Part of a small language model's weights.
Size: 16 layers, width 96, 6 heads of 32, MLP 256 SwiGLU, 3.15M parameters.
Architecture: RMSNorm before each block, rotary positions, no biases in attention or MLP, untied embeddings.
Training: a variant of Adam for these matrices, 95M tokens, 5809 steps.
Each number is 128 + 32 x the weight over its row's rms, rounded and kept within 0 to 255. Layers, rows and columns count from 0. Numbers have three digits each. The size before them is the row's rms in percent of the matrix's.

# up: layer 12 MLP up, 256x96, rms 0.111, rows 248-255, columns 48-95
# down: layer 12 MLP down (transposed), 256x96, rms 0.107, rows 248-255, columns 48-95
# gate: layer 12 MLP gate, 256x96, rms 0.113, rows 249-255, columns 48-95
up248 107:071100109104150097165047125204092116111082165110129107124130119095081170127112161114196137178157126153098098122054196130163137131129132122097150
down248 107:118126141089117147139125153139123132153086122093184176131077127176057024084085128102110148135143143120147147142128068189132153139117146162154194
gate249 096:103160118151170098085162144131192155073206078139133082124129106117091083113152070099087198108140167102120147080090126166127068137085123127096154
up249 100:120170129109120111175121131089122104182103174108103073148174157112134108156150135104053157149132138131130132111104129149074137135114230146084188
down249 101:118143130134103099159104119092116130153095103129121140158109079155123159121134141144122111110136068107091100131147117150201111105166047134170105
gate250 102:145125120119077121127130148066194143057108098116115120132136165102083197150136126126124145080091075148118131098116129151093185120124083091111164
up250 103:159130130055070098164083061113057142135166130143124113119096146122102132117164091147112051109131107133122159091115093090125137199116085140147162
down250 101:106127134151121088093078136123128118126124125162135146111134138150087179133133091099140145062109148148104110147162241079120152096073133142086133
gate251 102:151190133129113125109143071153142101131148130102095121111171144153126184197134108121140194112164071095080191137106123099115093043105152099129088
up251 101:101161126117141111153163082123108079104124069077131036142113127098109155139164064135087136128114186172101154135140146098107101118091104120115089
down251 102:149172156159099095122080143141148106180120169141085114082163142110134130099147159155125144103145057121167108106220153101167168131153126061100093
gate252 098:128122135085137108089114161111128082108170123158134144083122139167101154185143134108107089150145071177071146151052157116084063137097097089128137
up252 105:126167135110137171132045117173123106062082087131088135145171169146091079075134152148096162113080133109128122123179184109129160165162108134130075
down252 104:131061128101156168110101130144128138054164147119081173140125121175095167163073150143127136101097133118113103128033137157095118140136066124122162
gate253 095:150111140134091187098090143132114155104139101162151129154211138130166134122106114136176157154092148133132157176142099153078083082178121107170168
up253 091:094100126173125096132165091171124190138064121156086068183138164130107125183118150166109133162145174065112128192128087152116108163141121184134144
down253 092:131133096171097132167147081138087148166183190103184166138110098127041077092215090095145098151139076110125118121210153112164135126166115131082113
gate254 092:130136143131116178118127126176099081138130099132132092079142185166131157073193187115164154087159082115106136075107169127132133131122181033182184
up254 087:110106192142151079129196144121113141131140181167126148112094077166088182103117121129088154137057119137126115124094126075145163123136049186092099
down254 092:111104131141115172179145152162077096158119105108125066129145196130119169096137196120143159112163092142127105103087123138171089132138189010166159
gate255 105:153109133094121151152141121080163133112130142175156121089202085107082184130150138166156129112148135106117136116098156088133125094177102152158101
up255 107:110129109140124183105067136071155065140133142105111082109086144087183126128126103153132153102093076096122192128135075143162121099067090119103136
down255 107:140119121108096038089077147113128131101145145098114126136178182170095169106167139089119191131145094093113122126159124139151085165146136134154114